Weights of a small transformer language model.
Architecture: rotary positions, no biases in attention or MLP.
Each number is 500 + 40 x the weight over its row's rms, rounded and kept within 0 to 999. Layers, rows and columns count from 0. Numbers have three digits each. The size before them is the row's rms in percent of the matrix's.

# v: layer 5 attention value, 768x768, rms 0.0225, rows 553-588, columns 0-63
# o: layer 5 attention output (transposed), 768x768, rms 0.0279, rows 553-588, columns 0-63
# q: layer 5 attention query, 768x768, rms 0.0225, rows 576-639, columns 0-63
# k: layer 5 attention key, 768x768, rms 0.0225, rows 576-639, columns 0-63
v553 097:466492460450403439482486489489489507459568517545506513518482460539567492531494486490505524577522497493511504429437587510387564531572510502461482485510459518472513507531517594437494518450551476
o553 107:518539520469500537503484514542475480498569425480479436517526471441537479458470481523508570493481511546499506485548474547503465500440468455470516493476546509476475458514434513507440623561546550
v554 085:454600498501445491545532509548500532498519463528506480484518563507651586532504497486410491485506457469529503548500560533530493588491566496469469525490475518506474558461494491509529466495478501
o554 097:637581501526543513476561496449483520441536538465475527514405508559479479438551410464535461497493525497492530476453494488459508487592480508499514494451549504522498495520537480419450502496429502
v555 086:525519446543490553450539520491515525485420482534470465432462580426462550485453530504588470476450583399506503502506529481487493438548432451488476553437484432498527450517390482530516524480513503
o555 094:492421506490498524578489492551533486470518496512545497444464496493517470569473461558426489454584490518494489572526491508490529545562519514486598489489466522529510536420462493518518529474490469
v556 084:514488438586424425516456427403404499504474469485549561554435524488475570489501539457498462501528485493480476546556468495500505487478514516474513481562544603530555466499409473558429511450486480
o556 096:515439501498535508512527549471553447503514510562470488518485494518491530499542469463520474518550529527507469450433493514534408457467492495504473529529505508468441396481506440518544525449543492
v557 087:461473490500448521499458479517526524498558530440477484504502564562537528525497442546541543491541512529501518527494492487427465444511457504481512515435493479542531504433413499564433562524524510
o557 096:458551513489500502552519545493536542417529554488550549507474523427511521575465468516527509503539450451525535516529473493518487633537472463502554568513483484460502524540476508523450476505505481
v558 108:519493560491454507548521529446496583531480560491508552470388440585579426535560497536575536494474506513494414479535495492460474538469455486456462532549482559589476533501438474478493424521475501
o558 106:546500523557580455495532529532490413521496458527560456564474518469461499479513505555500528501507568467511485440512501536548546433614579523481502466518481481503500560525576466548442457533582521
v559 091:464510408555433579410449492539458572444458555382500444529456524504473537458454509557513478463525490550540541484470499516469506563465492445507522416555483528509586481504515481525433485431493537
o559 101:497497532508523491431555545531511422549386443555461534572507473492483500514477487485508451554521502455539512458489481457475502480536511468502488476548503466466512483473565492480464423401467461
v560 092:488509476517559506447485480489497436519504521513536518473512556468471516406418521488493528497454474524523465478548493429483434575474562450459516492494476525517501485518441416502443519557477471
o560 107:501484512476470462552470576503473508517428505566541489436475456506499510508535482472477424454513372485502539481497416501522544492533606535504588544494460516529541483557508498472521423521513497
v561 094:477401470516487500472545479519488540515465564488458489491460480512488508515467454511496561466445498505481547543502486529468535541589466456530450458526517527528500515488517512558524503466492538
o561 096:504545498498454584524548497555507512548509410535510508510504584477516432534532466458515440501421504426527528510577528475428502517426469466520444500472512535531575449334498506502529490411451457
v562 098:461482493464530392519553463482530488552539451531490402487535492454480464465598553486568518533496511549530508451502476523523478443460465550512549519480487400509430546542445521496522514466468509
o562 102:479490515447574465503512537481459512486447555470503530499533522509517505500466458471538532497531446527497516482536486487488463524469548510530567548587513606445480519496501533512523438538579487
v563 087:536546509432553586524585587549565501558514546524513533505465495471489497526467538480404504514560384558477501398487424539536482534441515452520517536493443490495481511533445487480536478518463475
o563 099:508485492537551597495538547466532529563568463488476507524547487460477454461478490453538497559447507459509485553557500457459498524490470595442472551459490516490563561501499472525490467506494503
v564 094:489523450552538504454504498482537503473475545494404487503477542463475543510498578475551494476443522587531500494571455473442493452482532434476498516412532576485485516490538486497488493452476508
o564 100:562458518526555467538549420499447476452550521512566477492577489522450540571562463555436459516427530499488445487529525472467515487485485528553476529549497504512535471572580503459534498421462521
v565 091:477559485513460530515455465497522428434522476490522429550464479526526577538467562472490534485496533552487407606489510483547469520501511499548456538541538465496555494462532538479529496508528388
o565 099:527511476487443511481434541416455488517543581503498519521495488534453453545533539502449510512481550521492528510493516480524506585476526488512562467571500509522570490475512506553534484573515476
v566 085:513519462490542552499517472579463518461552498432450480514513504476564551598461612494405496493449504454620460531432581541476554515499501500439519433496496505476523519505545544584455509535449487
o566 099:583509513489494560485541462431528486537475520527442528541547468538425515503548433544417505503528490520458512495524446504532579465513471470505534437544470490580463489506479496454458464385480499
v567 089:501493535539474448535472480453489444499504426440517494479512559534538519452562488509521457487466481548532557505542535536558501469487500501478562533449487517520481506467510487490550549568506514
o567 098:447507463436504424502493435504471454464455518473559493521445460500529535541495481557502459499468446602464448532442574501482540443524494548482519448548525500490448507581538494430532519505394567
v568 099:518511481486452533456443469478541449531533572527507490417565530479509449481519459498493456555542475467446592485488522476530504530484460562572512514424427472420482467517503515525453528472538463
o568 103:522481526500457447511544567475509517540446490456536548524480458510533538490519498488540431503503497518513540520494432525507514437497457476486561430537479521495484557507525563492471521502500475
v569 089:543489543469539515520458457445521467548526447508476523510486478444531487485517505503511518576527458509462527558447556490518461454517499500547494482513582588481535499475494529512539533500498408
o569 097:457544478556499486511499462462473504472568508499518579544554499515504514479557503445539514518437543541498540526486553481505510413555448420515437490528495458515461442511501500491536500547491494
v570 089:505508517508484492437497478463535478547483412451503501584559417553428521590525516468464564499552480456479453528497435544537475446476572513478496539413493571487552513449455508473445477514506525
o570 099:540487468461529565495532496502429519450479535522507506539465457465454516530472590471523470469469486537547470478509377541531492511474495522482452452514477559460530500580553455567508539502529531
v571 091:456513541524498544524498485500506507448544466508556515525493485564516541483573539424526517453496522477539451539490516527473470451513506500511433460519547543441453467568525525478550566475491520
o571 099:499465441491501522526395486486544534482506530504448501421451448487487550498469457542459500447454518516466480473556512500509475554503537456479493507509470481518465502520509440490561512626370472
v572 086:507456470482470523501554485474518470442536525463439435432563458490538522536511557506465471564506478518504487550489487511507463478502561549514481490462467521459503470526566515526487533533425502
o572 093:488570521555571480428468503431580467478497454517542476534575508466528490522516477431556611381578484473535438498504517530435521504479495491509474536479494469460466524451461486569525504494441519
v573 090:531503527515429474513611518490447532519535561492509501436450525483553479452500479537464490523435543493484525591553497558446530517445530551467479553470532480494431475524446551495513513477485475
o573 100:474562505492531507456498534494531466497453394430521529481524429511468505554539500524456518527525450510524514486516573450504400483505493414492468548517486508416519513504517482480478395579443538
v574 096:504499481564522501495525509460535461521541538467435525515459450484522453557561510519521443490485498514478545476478510479444431534491504482499424456497489446515552532459464500498545513494483481
o574 103:511473536530510533429526487549445469501456459481515481491480511544535502510533523493461483511558504452441498462524523525515536535612531542504564536474472478504449557491527495526489437517516473
v575 093:526436567468523461541480476522527477488504426419493510436491498517477461460518503523454468536532484469461421446465546546519487450530521514500516490528498514525492483479510455390467542546498480
o575 102:453537430441485566463505506521484570534474562527436501478512514448462476484460567490443529478516497524471503456460499467482516487487450482526512459531514508544589535505580484570528557573457521
q576 100:468523528444518440523578580507493561498515473521481567547503574516565429407489497528536494585495492520438452495463518431545572540494503524493551465471468506528513484521517517486489488441488518
k576 095:453442506490563512505426461544467618497453440487460510526502489460402474432500508485536514501433497445511471538433451473548524541488503463558461548478474457495524560537533449517520487533490488
q577 093:443494542495557549439510541482529538479503420511420467546560530457510492414504532512565561553534480564516456449480449487502518536400487455519562501512544517487512478602497458458476532474477487
k577 100:484556507451481522532506468514427575485441543497483537522468458421507538569478518448498473548541483526504553592528487489533435523523548458419527476556527510433425543478553459531491521461513570
q578 102:525473422484472502527524503518467466523470473492439492531509485505525576572543497476463466426522517554531525548471569506475510524505523555454490426478518500443514520439453484497546486498457519
k578 097:517532571468437498461492513577494488472500493508520523510554488527501555528523609468544462572511463426547500483549520500550508550492469534538502519517413521485500515487476544440464494487495521
q579 097:517452498445585470515492528551586492481510506451459498523504491527531474525422532491527565527476494506499493478518584451546540525408478527550515491418528450445522574529525464534481503529496480
k579 095:545463464467482467549495502499516547503542489507437490525496461521549527568523470449520474516494504467461502495458554524494524433534507512570490504441531443477494477528480543498500476539554439
q580 100:466547491492444539454507558461494479553492465526454503535503504504501488518493470527476476446529520549498508503510505465463501550479506505519516517494451404478506572567446461521425466520575550
k580 099:553570443509502537515556511499482562496506548645525539505534511477494481453578551461494504574538549473494396524476510482486505522449558408523480487418502478441520453514464471446515484487492547
q581 103:531432518498473561465450517464585498509479519525494479473468588479541430595422482564568573491482487485510548521510550480504478460552528544425443579533449500473483541486512526519467439518521481
k581 098:494494513507517556538525477512487549478520474532493487465534544501448486508528533495470430478499490534452491455461503509578562513415542560483571494472509534520485533532506445493492454463512449
q582 097:518510450507572494500484513534449493481476474514529503542469462491578475538497514490604460479537425493507507484573519486456543510481414501538589513536517509549434526457451489450517438595454498
k582 098:512547503581519511542549525492465480549499494431572526512443456505470459524554516508477532500410431531509506507488521506473454507542481484546507488486478498439494525489545463472457513501599484
q583 094:556420450580462479473493487498460464427483479395486501474483518483464514522418507521475553504559522518481445549510471540597456522496494446525450574479562491528499509554526527554471462526473492
k583 098:505567442482476500560511526534526458469510440531510519494478482444559486479520476449459507502449511446445534522439466466501565475456537487460423459511473498504469497438557468527542457489558449
q584 102:462474449516447536505443513450511434479513555398497470515538544483515430498434475497529480535487511513505484444522562436507488516476445521479483494489511412478499583492498527416443535603513485
k584 100:419507478487515580516533529510447449530485471480517503532419434509522495493515519490481436455542474549467512540535478541453450482448526532513429570447462520478530517544480516516556535477555570
q585 106:502549505500496575548506424547510544488517490545500522574536508551496548508513472577552489528549430516534597494503538530469518502428488547541525568465528535533441507512516476439459501538492562
k585 103:509468505485479531513500526480509482492501427474493534536622477455468488509464487493471505525449478504516514520477556401519558489492490450470553549499416514529471489544513520439498505488475565
q586 110:525514436543511493565473417511464487448511471499462582473458478503444570451494597549625474543479454476528516472522567516478500448524440469492504453539505530476538512517488503534473443522459480
k586 110:552411519569561434490487416510504548471505459504476571520464543506501444528460532477512431495430479556499515458485443470497476490491506481581617509479421509497548487476490525552448495500497547
q587 107:533526549498464513483473519549518512456488551527449503425564466515487425468539500521529579498498529453524531547507459527490491492506487513537501589504536565433476490474458468483519464453493410
k587 110:494510499460495480514436534519457553492495615467479496488514513488464525507525512496557499463466524529453518569536450519474462593443481507505525523521510428485432489521438506510505472522494544
q588 104:539504454512488539529515526489509497491437521475560566551523512432482510526494446516493468498501482458460456449584472479492460522552495537466483586461471512547559513496506456529501468463560519
k588 110:493661511429460468478488513510484485528502519460452541517478511495580510550543488534542481522576512533510478501540483473531450507522500523504511509506498507473532502531525505518521503537536532
q589 099:456366513511491495424530426463464529517539506455516563511511496463517447472595499492533487500514533520590441487505540521531478511456499535481545569469571479511432551513550457510489478507491473
k589 107:525454465487480441523503502493492519554484498507417461551501504535465458449519552533494490545435508571474495561530554455518405559557468490568443515544474446531431540502508533572580504463491465
q590 106:463488583491454499524513524506467474516532491533472490541498526463523421524521483478566469508476495511473537491504491534454456533475429491502511468478455447531452517520446457479484507501471531
k590 110:456544526477482612492541489503473452480456478477501451509489499495518473508425527531499472468465537494484457545568458527464491483511476443482504447485566527512482562590578514479500455606525474
q591 103:462458479469550517479473589532400504538506476433448543469494527456437464443493459518490497564529570481537476505550539554494544547493436498537592551485484524475551493490492500467502564526594492
k591 112:469496464491593473515517508532475516514552475516465498515515542492519498477499456500553458551530521516528437483518562481487472527504460493465538461525506506504547484500432471500530440538442539
q592 110:496482476532561488472468499538436504477542455475509545517508446509503503502570472471517517540520516497528495519498469541525471526451494512476443522504514555529434519479487489486468427472509504
k592 111:427494513465558432525441490487504493449532443556527474474491481535543523497511488458529559497557538396579505622423547529498461528482476473490550476467518367531467504465483515463500481500570521
q593 103:536474503492482478483445478455539541513468612549488499513468486487516476501502491544510429507536599491510516425470521552488468513494424513549471568482431539543518506460468475477492466476521597
k593 105:522459478499478438527546508436521465468463473494494559480469523495591579459502549491554504556505484486513544417491493537494510484561479492502525507423423478533522493504474512466436450472562506
q594 108:517553537522529503512432424422489511527464474512460588501494518494527474503500521489471503449560421475413470477417536560521507472571562474497497496495463481446403529477494470537613425491446523
k594 112:505457488549503561506474429422502507465510542428520607490473483475493489493449550516466536427468410496543478412453530514438445446489501490546593417474455495504484518524605511535541467494444491
q595 105:553502545452522561510582524489478430520515539495531511463461437440517528505470533464448561537535552453563528563557553507481481532467471469494462512574539525494521393524478550527482472492515438
k595 103:511496515454526510454539544509411461570527488500552439538564514494525490582454515450584499542502477518517443494513464483502446528494455465486489504538568474490503423539553492483488534495485436
q596 112:526467561512449503472552453532535486539514444459404480473513547548526466529476548511564566543515480455514549468528469480490524482452433482489522437481529475489457495500515517500526495426487468
k596 116:456536509451399488479473512487566472515494419441507460533481529508490491436441441521507535494549470477478545501585432563541581534571545481457519395469451497432501514548508495439488534459519496
q597 105:486462543470532520495523522526475513556547408482468531501522475452509480547556470529522587527537573497524417436459495497519467544504482500457564500499561567450498516524510509531482504415466552
k597 109:477453546531463533524525497459407506483564480459492473505528486513513534565570488498507525482516560496561542458443494467464445470493488512504493458504525473406452489511468522526517472506464456
q598 106:493509443546531400519382606587552502486461470551514458466471483500455504493475491453508386523522464499491392547550583575518440527457587509566513434595594442580526536513455474518449540452502455
k598 107:460394543573428503520453547537517542479511505510507435424479486491457526525439455428579451461474480505453508479459522523483457446456512485524495481545525473516512485497506518525477518506523491
q599 106:529448472517591448540529551446453529547506516462532516487473547510464539491492469518415538540504588400490573472501496435557567615451479599540482468526505474462452508493495536487452579418460433
k599 108:567514524483539504467541505540450488592446507476590539483467568515549478425496458547472451554534486435486440525518495498478472542435473518536451558519551532477445499452430516544511526467432477
q600 108:435534542579500484453556432391471503474449492540461512500409523465504514495469544457467502507549490561572497502480567456437560523469505502459519586545531497423446559534508519514501481498462505
k600 108:482545471510531410460499466467480512457389547545434483511504488562505614567505494498480448554533446503441523528485533514464548525519528548445531525560510473385454476520533438506512451551494484
q601 107:553510563524470563499462478554531423483495483449475461450524527572500483487492517522469488473453509485516514442530518441538509518564505529496548484489459478554495504467444511489497542488447334
k601 110:557476533518535527492474447491521436518465549517520432497485539548522453475536512526481513494540484531537524493524505515519451489552451539515464489539471543548447516499487527487487476481481429
q602 109:389497497561437448474505513534468531543490524474516497454451436450455481555485435512491502530530510555458483534443514500433416525538477473456554569497546410514596564485494465503502418494556480
k602 107:411552534458468447582528505468470543510529488425544545472456473502429448496472512485464532491463581569480481446446518464460488552472417528497577482525516446449571499449430465469502499479497409
q603 105:505457505498473519494532556481519506523486466528455468477516617500470478524515478533510539504491536527565521432539495500518552453479462478486502514464461498483427405497444517542479524504469462
k603 107:514493504535502440477509423547492496576533424524502543531472445549527520601484548561475528587447460466503543458491554447523441496545515505563521510464524521548476557564486559467489473482426477
q604 113:505472500550567418518503480506445450412523471450516514504442511498439511550460463510530587463529485473526556510474568521453517449504560467484442464508476382508435469492500547479480567523518471
k604 115:445483505467558489428514518502441507503534487396504547414402460484496497415477549509441496506515449512548534445557534445501575452438462446412511512547535488511485493539460514485487509481422465
q605 108:533558520498470523504523498510518534489479530580501459521529496516511550511490606559437536535523495409500475568522519484569444501528541435494518535616510490507352503485510535488541482507450571
k605 109:563518537441431451547473439514522550489469501503528451473549493490491476485505536516476576449464556418470478555488500531516520511511542491452510522580497521511432490454560520537494501507423535
q606 107:502433502513518464510469492535447467488479496500476539515514461461442492441465533553501579482569495545446503454532470582443533493509475520497452480486499490498452489550527490456469535569563484
k606 114:481505479498587544438526490553510563429590536483493554496519484447530434464471446492470489470505535549513529498514489541502547493531414555551402507520491525519425572574548507535429508555492525
q607 107:481545574568509540504499521506479473526492482540495494512457526520551530460493515552482501437594555466513457489418532546471549479474489468475547516429589532532496546495512455473456516547447434
k607 108:509503431482489491561526580461539519522476405471502514460478522477576524463475484555456491479538601512532494529499487481482505484518527473484564477472515535454479520526481517541474491482468474
q608 096:499488451495487485513499499468464477525494534447450455452476513485551513505468606506497500492573443575557492554562518521431498522481512494528473509543430514547518527449534480529481543552476478
k608 098:506518477521496494495477503488507522463526464452507567529518498475501519474488444528536519572475549570456488513528470524505485527529481551542502504454550472482425503499468511510535460444531570
q609 101:544478520504504448499503496512576474513575523514511527492569514517502452486461501535506483464449532522523524518499560563536432472479498506567450544452481438546459518504433425473559466567493516
k609 094:463530518459557462404505468498454496466491548583450467541483511517521433584536486461571421522430512502530452423457482425497577451438483524624488511476488522521469501501551555495585562481525496
q610 093:511487500551478523447465429543491430540483480488489541530550460471488454517481455517464496494475538525503584509499570502553492461520521523545531513504515503562453509467507497500454467459507539
k610 103:509585466517548513453486530492489490508510485482533421524495428502466512548509499450516492480530485494480486505500471554521535472427549434497483469534497506482574508547490508500491471452455529
q611 098:523460471500392495497452497442482488540511499483503535494394483484489505526463529537494476500459499476464529468538528520491523535430545528430452455459474448498508543497469531545480435543493464
k611 098:451512548536546424435530553532482479468534483535495497467517554510512454453509467495499488513412472566486513486507513477475537452494545494493490514444462522533525506559507524489502454461476502
q612 101:439490466515493526439450515455447516564516511452496512471500482455535531540393487443517476462456561454464514560523542548535522495573480421535517499459509481507517553477501523490456508497513537
k612 099:472534439510510432555380496552474481447532504530554500506446483541540524569551443506542535493519496533492584434509531488474520509464499467493473534522427499512544448454573412520500449493466534
q613 094:463513477537493512471446509498516485528547480485499485497458539527463517446485520502433492494476520599527550519499528500406563541509504545448460498470443504580561508505520518513503525536524506
k613 102:506494471437521422489505482527498499501552502490580527505488452484528471554490546549503563534538490456479483464562531415620471425425513490546495522505496540473532491459497495553506500523453517
q614 097:518513482498508505511439578506513546474494473566482529561463553503481531506564557542436566537514445487518533436478513476494433558495516519443509461480502423454447519545501568489537447512538563
k614 100:534422505488531464483549529427473458550412478478604497501500512487488524477501482553512448549525434463551453515488528461519458481454476485512537506561482547544493470511473509564456517479505510
q615 101:480476476542475469494487431537548512527454514507540495535559513512451447493509535529518498491504408508488525510466576533499462517509489521525557555434534530528457531436504470475537528576434438
k615 107:480449428494481478519469518443484513465478509434507511522518499504475499594406497513545513506484505450476546423510489463489517505492474499543611473481520527578451543569555489511466434500526507
q616 110:511516460504477450554464495561554451514526570482473535468546466503485525504483524511507484491485483478439506490433417521550524467501529436495496526578495483554511533491564430599569476458534549
k616 107:481485529523473485489429482534554499444568554452506436555499518522461472559498475542493567492457578505465542425463536515433541458472443434509522432470520474543549504495522545473431473489526458
q617 104:561465431561456506450466460484474469541477546483565466477512536515442500571498501470492506527555547475530436531533457516525538585533556531512479486462510464487525471530533512536495445456534562
k617 111:491595518526457489452475440549425548453497452522538528465490492469507544515529499445545494526465604502610492470437483571474469518472523450578537557542521531470460484538466527505512553544457481
q618 104:528492523466544492564481517496457505506509475528582572484538479524508526586506477542519482508427432523506462419526466509528544560424500493453554430506493503507514460502512509568442553444562530
k618 102:511502481491525475551485548521513528428486489496490521503514523554526511468510485517536512579481526451469465435484431542517513487530537466448533420486488526485519549487445517509534475578516452
q619 097:487520474504472565466581532485463495516471421500456492466514502535479509495449599485499482447446470487480473479604506533420456477576549463518502543536498494416529508509380522481490535530489507
k619 100:543501524486413462511408509554508467482571506505537463463474518497500545467542404537521533544517455484517520500419527417477501501553506551546518519571502455427514484537513534471450501453422468
q620 099:493534463467523498432552507513487501578488495483544506506463545508515491515509451493428469478499503476452523519497503488496472503477530481455505501467509556536459502406571481497505492455495470
k620 102:522495492496512447499548536599429491519487588555552539536478531444492500558511514490422513472512562453478476558444572487435488526478440505488495439500543516531483520497547453563488471485509441
q621 104:552471547485543622527476537483565549427466497515530509547490535498491551466483530519485542508516516514416505485489463515503526523524490460520581424468543439510462527498489501534508474499465468
k621 110:517494563569508494461540448558461534510500506509475573567508506512492469503495484517496434544532544497521473477431489447443521589496457512557465550460478566468497503417570478507522441492552504
q622 110:471463497565518571540434456495541444531475506479476508450495455479479486494435500406551538440473441527526503453464511498519507440508569554561445510445520491477560510486451549541462568469430565
k622 110:454508492568573503490488452586564464425513513484510484537521548444576603576444546533467493488526455495541481481527475480515518551513551487446475534398520469479558504529558501437485473490529514
q623 101:433483481515538548435515549464443481504430504476484518499538472525553560512557495539515504543441444434475508490538515517533450521487449467570480468495516448536502529602496451472471475565503495
k623 104:497511484463518517536538486544529473515432531511547541500497495623447518439410550514567501543461587464466487468531492459474605480514476471546516399491450457571517504482476474506483471488430513
q624 104:523451476485589487510522444546524456492406528498546487481519505559495479492473566518506598447472524530502482439526522531448401523461508508565466459461502486532518449502498492536575475469467544
k624 109:462468420558501500504509496501483541520484523498508505505439504462529481481553513455500542577529453509522487437550485507513449504488518491542453560531474471528510483520441497490578564468417460
q625 108:456526475470454469460515600524525540541441527562544486543386531470513569475516526583390489476538459587488477528505496473516469502504559514505412534498486426408559584527485568453499520443467548
k625 108:504443459553522505438500519563540535469554507489455476512504496479580499454507492537488512531520558573522461527562521524512448494487618524478444529571455510481532513511520472509450478473596564
q626 109:604535466460514492509558488500415537487522503531471494517426434499555574486437373505493480584503456484458484532484559555559493505544504452450473533529528509575566476491510433445446523431532460
k626 105:474494486471543538448539509482527474480568534497500539513551482468569506461445531486458525521490487557516457426510494499539432507463560501516507478553513561554552544472460424531502541428470548
q627 104:482539468591543506539490571447455474495455526565473438495546479530508423469528455552508483554511524484519539552551516621585524477540456536513426540490514436464495439545538553521505522524459456
k627 108:547447496514471456527488520452511450536472470548469447470498504523532479466485558522509546539535508530538506465555529557501495511454551636559464459586525557488531504500540515428474498523493540
q628 106:508477463513460472479508466477393527549498392520502498481537459490463490514542431482487473504491445564513524488472540505601487491523485505493496583520481545506512575530578537553528401481487483
k628 110:531495542492559525516491466431488473544478439561478553429540471502459462564504510473508534450432482522434470451567564513480429476477519459514472453490431547498536481533433446501530489524514558
q629 106:566524558532514477456463452521497494461478502460560411484511581506494502543481521468507487456490473439468477515420461479447487443526494541475458475545511536505535475430493502504452488516451501
k629 111:523468518514423524508552535503575499538449430488513462511593521484446503506500493518446463470480499545476500530472497468436524430492547545463516498520497480466524486475416509489469504450492477
q630 106:494457530540572546519510488489527430519481512529519483457474504517549448503473491489494472499536444546463488504506549379511484480451485481477540491439484480530482525501545497502587547485542454
k630 109:499480503485495531456528538488495465461618483478483481470441473560503509555502568483461505538488490462534501463470537440399506503476470511464426538510509545509471480480513506514481482576467530
q631 108:465535531489501465513564518456532501501512420466578507460482459479485521551466460528509452560529452493533493544499474493489502463495530494467517393567558512505541473397517468484516530455498412
k631 110:552516514466509415571506510556462520478558429441484530547478501527484587571509508537502430519497450469500473547511451506519544535529502453485525464541531499485497499446587493598525520521528464
q632 115:511442537486512472469494516523561508506527523526531482429438507536530459498514499547483514528513443534465518463497466504527576492356493461490523544484520482503461500483553557503507531541492541
k632 115:493572494506491530471501536495504484544456498503527477461405462439492476525528474539459469551487547485454421518473518509449499476442419494513441535474508447426467425500552515564499483476516472
q633 107:512541428462507470487510474502528591556533485444535563572530481539511514552527478480527527457481478539473496559476484513527449440418493549469475497512462447500465488472525524518500464564555545
k633 112:559524547492500429496514500531479530580509488532514573515518431454497484538489530485506502540471411503500484531502505533440551473516489526540488404501518508513429538463508500466439418471512515
q634 105:494467490570412499488424410505552441495490477498470521466524542403459504447482385530502507444460521481407530586468551490498453484506489432558438484490462417423517439538519499559469534462553429
k634 106:476454505557425517518486447508531491500451490455439535582511522477541488505513506495464457549549490488508495484533496478483446519502512462512468535453567479480502507506426463458475474542504505
q635 109:584519467466505418493437487501537510388473495529446529573551507528470547509468483524451545543505438570492471454492538506539538446528476455591495451530545470550576462446482525571532465537522521
k635 111:572485495489480492416469554483489496469505620468474504512539559547462489517403510497444552469547503571466493459471478579460511416490504466549472457472576483493474483496496479526499511502533498
q636 105:530533509518539555465526502487520462536473567487504525506588462476454527579496482609525514502480498534535496543508503504466523450463473574456482439545495519519450470524522568523486529521503490
k636 107:469466503556475472444563537493505410509520558491496548444558525521482559454558477486544483501434462520551496448540518604510472498506467548501440440497460495458490526559478471494552511505460586
q637 104:488437505541471444458525564483490569468463501522482517512477496528501436517494494481500438549444493498457499462531506520521552527573492484471474538499470491424502467454566477501527505459428444
k637 106:544545491462514443511473523516530473558545481518434445451540482515507527551540483549503484472524507491500463429500482410487486571618474423485494510581494536456454474441477479497505439444497531
q638 106:496507526480362495505532525469527570525510515511548494531540524510526468502487550553464454509578504496525482460484472561595483536494460574504461503568453526529525441474461566562525504473472531
k638 110:547572437483473511523496519479504528484579466488577485565497526473510511544465536508458506479598490499520491460477477532528492475494539545463545552532501522512480491473470548517464533521518491
q639 109:527528550501478529521495556459537563496509559597458469460500435508512544436515501531481538476522465550500508415468544526492506545523492522500518506505505525507492508428429469482548436419520541
k639 111:546575436521478532437468544548501547557468484540506438493533480488498514499501478446548506520545438547426456461504525494524568503457431541517517520529539522452476595569515478569578486478497513
v576 098:455470536517457530443484535489540458533433512559519462477474467469466481447550513436522552479504485508426486506460438504511487457481538470483576528504485469494496541491541506491524491503544447
o576 105:508491484519532504563539457468411496522470471563444460478503486484525521534499545547416519523505442476521458470519519557538489573519427499484435504561520463474499488492499577526454521526522555
v577 097:535493467529496452441452491481467568551481512493523530542525513502489575481419512340511479527499513503481498513504558480487490478453538468510411464589439491535486529514469486464520481567517505
o577 106:428459496505501467572588516494592453525510446484534467481521487440510423449446435556535511396487533554541521453474501478438511524500487487492550540463638498460449447453494502558520505485512468
v578 101:456555474501549515474489520457424452529500551530497488531490433451576495448474568459467454512552520524447453536506510503483487561512510486485415496482547501540472512535515591511470471561472497
o578 111:462504550470525461604498429541547481514521468481536489490548528518463514547554471503532489619447496478503515515502413511476502433499570525464561517464453498483575458435508452515489563444513490
v579 097:524543469452539480505509535515560474419523483500456550555484505453468464520481476541491544491527536508466465427543481418445494465499523559591451528468582481528535519455462459471483475505526501
o579 104:413498463543463482506527471455438591497482493510520442500539450562511531491482484522550473486469498554471553543463536523492554471518580509484583560574471508489473461513534487524555512494459557
v580 098:448534462509505512560557527484501571527459468489551563562506504526493500476480514542576438503516533476499533492472480517601509501523474566491543435498500485483484520509486468547497528472554492
o580 108:489444553514532536432453486390495481549500479515483449434451495526518510545489441415509459515461596576443523501498497502478536561434503503505548555491497422528485447467502558474550484565528507
v581 095:420445480509460412465501475530513521564430499570515459491445424485563546459445492528517462515518526447508464590521563503565567517545410482471530478476536465443509548534474511378473535465550540
o581 099:535508499536597534580452510480504488441519460479458496484482490425455451487522514494492526556503452493466487464458468405466466515519497519468497540487442535517466513492537516516590479526462559
v582 095:490517514483439461482468506514477502489451457519475440488517538483484471459493452523546453493512563420536541530567441592577458485508514521446633461505517477509428465403491486495573546474538515
o582 100:559450481508494490481573474478490541469527538486577526537506473516533524489444468515503479541547533553517507441480555458478513535513541535461502565502503474537486471556492485498457462526449517
v583 095:529533542504531475480548566492532504519521494453439555451537483442523478558512451515521546497494546508493472454503540551504470603541551482534381526503528462451519493549470499513508541495515447
o583 102:525442454492446563587446479504489514530516522527472477475488479570481501454501576439461374473514479482537555440540437442493533498462492497489566525499445466396496495483584506528474484524526518
v584 095:467462544524520528533565525437526555471564516490509523459527476521513470536520490541499512558502541484524545492441521494512518498511507606528534535497529504490508459467447504475526525445526503
o584 101:481531474548498493447470445575482489487518489519543479534498493485452488481477550505504487445415490536456538516540499535445549490550450482454447462464494469503527566547468480520512462547502461
v585 093:481491473485553474473552490578455485482524487502548518520522460464468508524550434525588531560532562522517526518584446538477501479497553477526536505532530564488486495569482516493486458470432418
o585 103:536483488476429457609453538562494518529481494488499507455469541534505471522504521519446485451516480501463472466499553488506521460419512486525447496514489478490492504515546519458408538534519466
v586 098:521486447536553490497488546504521561508418455518561492551519467453509527516564557550479492510482534549480443528520470510435478547413383533462533542523560483566506552511458446493500507430491588
o586 106:488498429537462495506434496509461536531527572473407542441562475513508495469460486469534467469495448544491558480512485505489616483508489457504454503463475475479491543469457523492466547636454470
v587 089:515486552491519459450463524467452518502438583496454531507507535492368406375561548476479465494529531535506533513520470523426510563501532556569535487523568578521440544450527525523560530502501500
o587 100:482517551512453478490545449462519539541564487536506469527524472546512543507510443515464507614450527486415435478470489533476479483490453475433473461436431518506464528526536496531501502490458486
v588 099:436543464491595487544453490569528510566514541514522505516492498493484482576465464534588460464476420511476474503548463488471459530461455500472489432537488555496523497533433531574501452502482505
o588 103:474413521489464518476483479398521483410494423439542540525506487472468496475504421518500549528455545491441519575549501468523586460627549411528537530496462472493489552501503504434508529464470519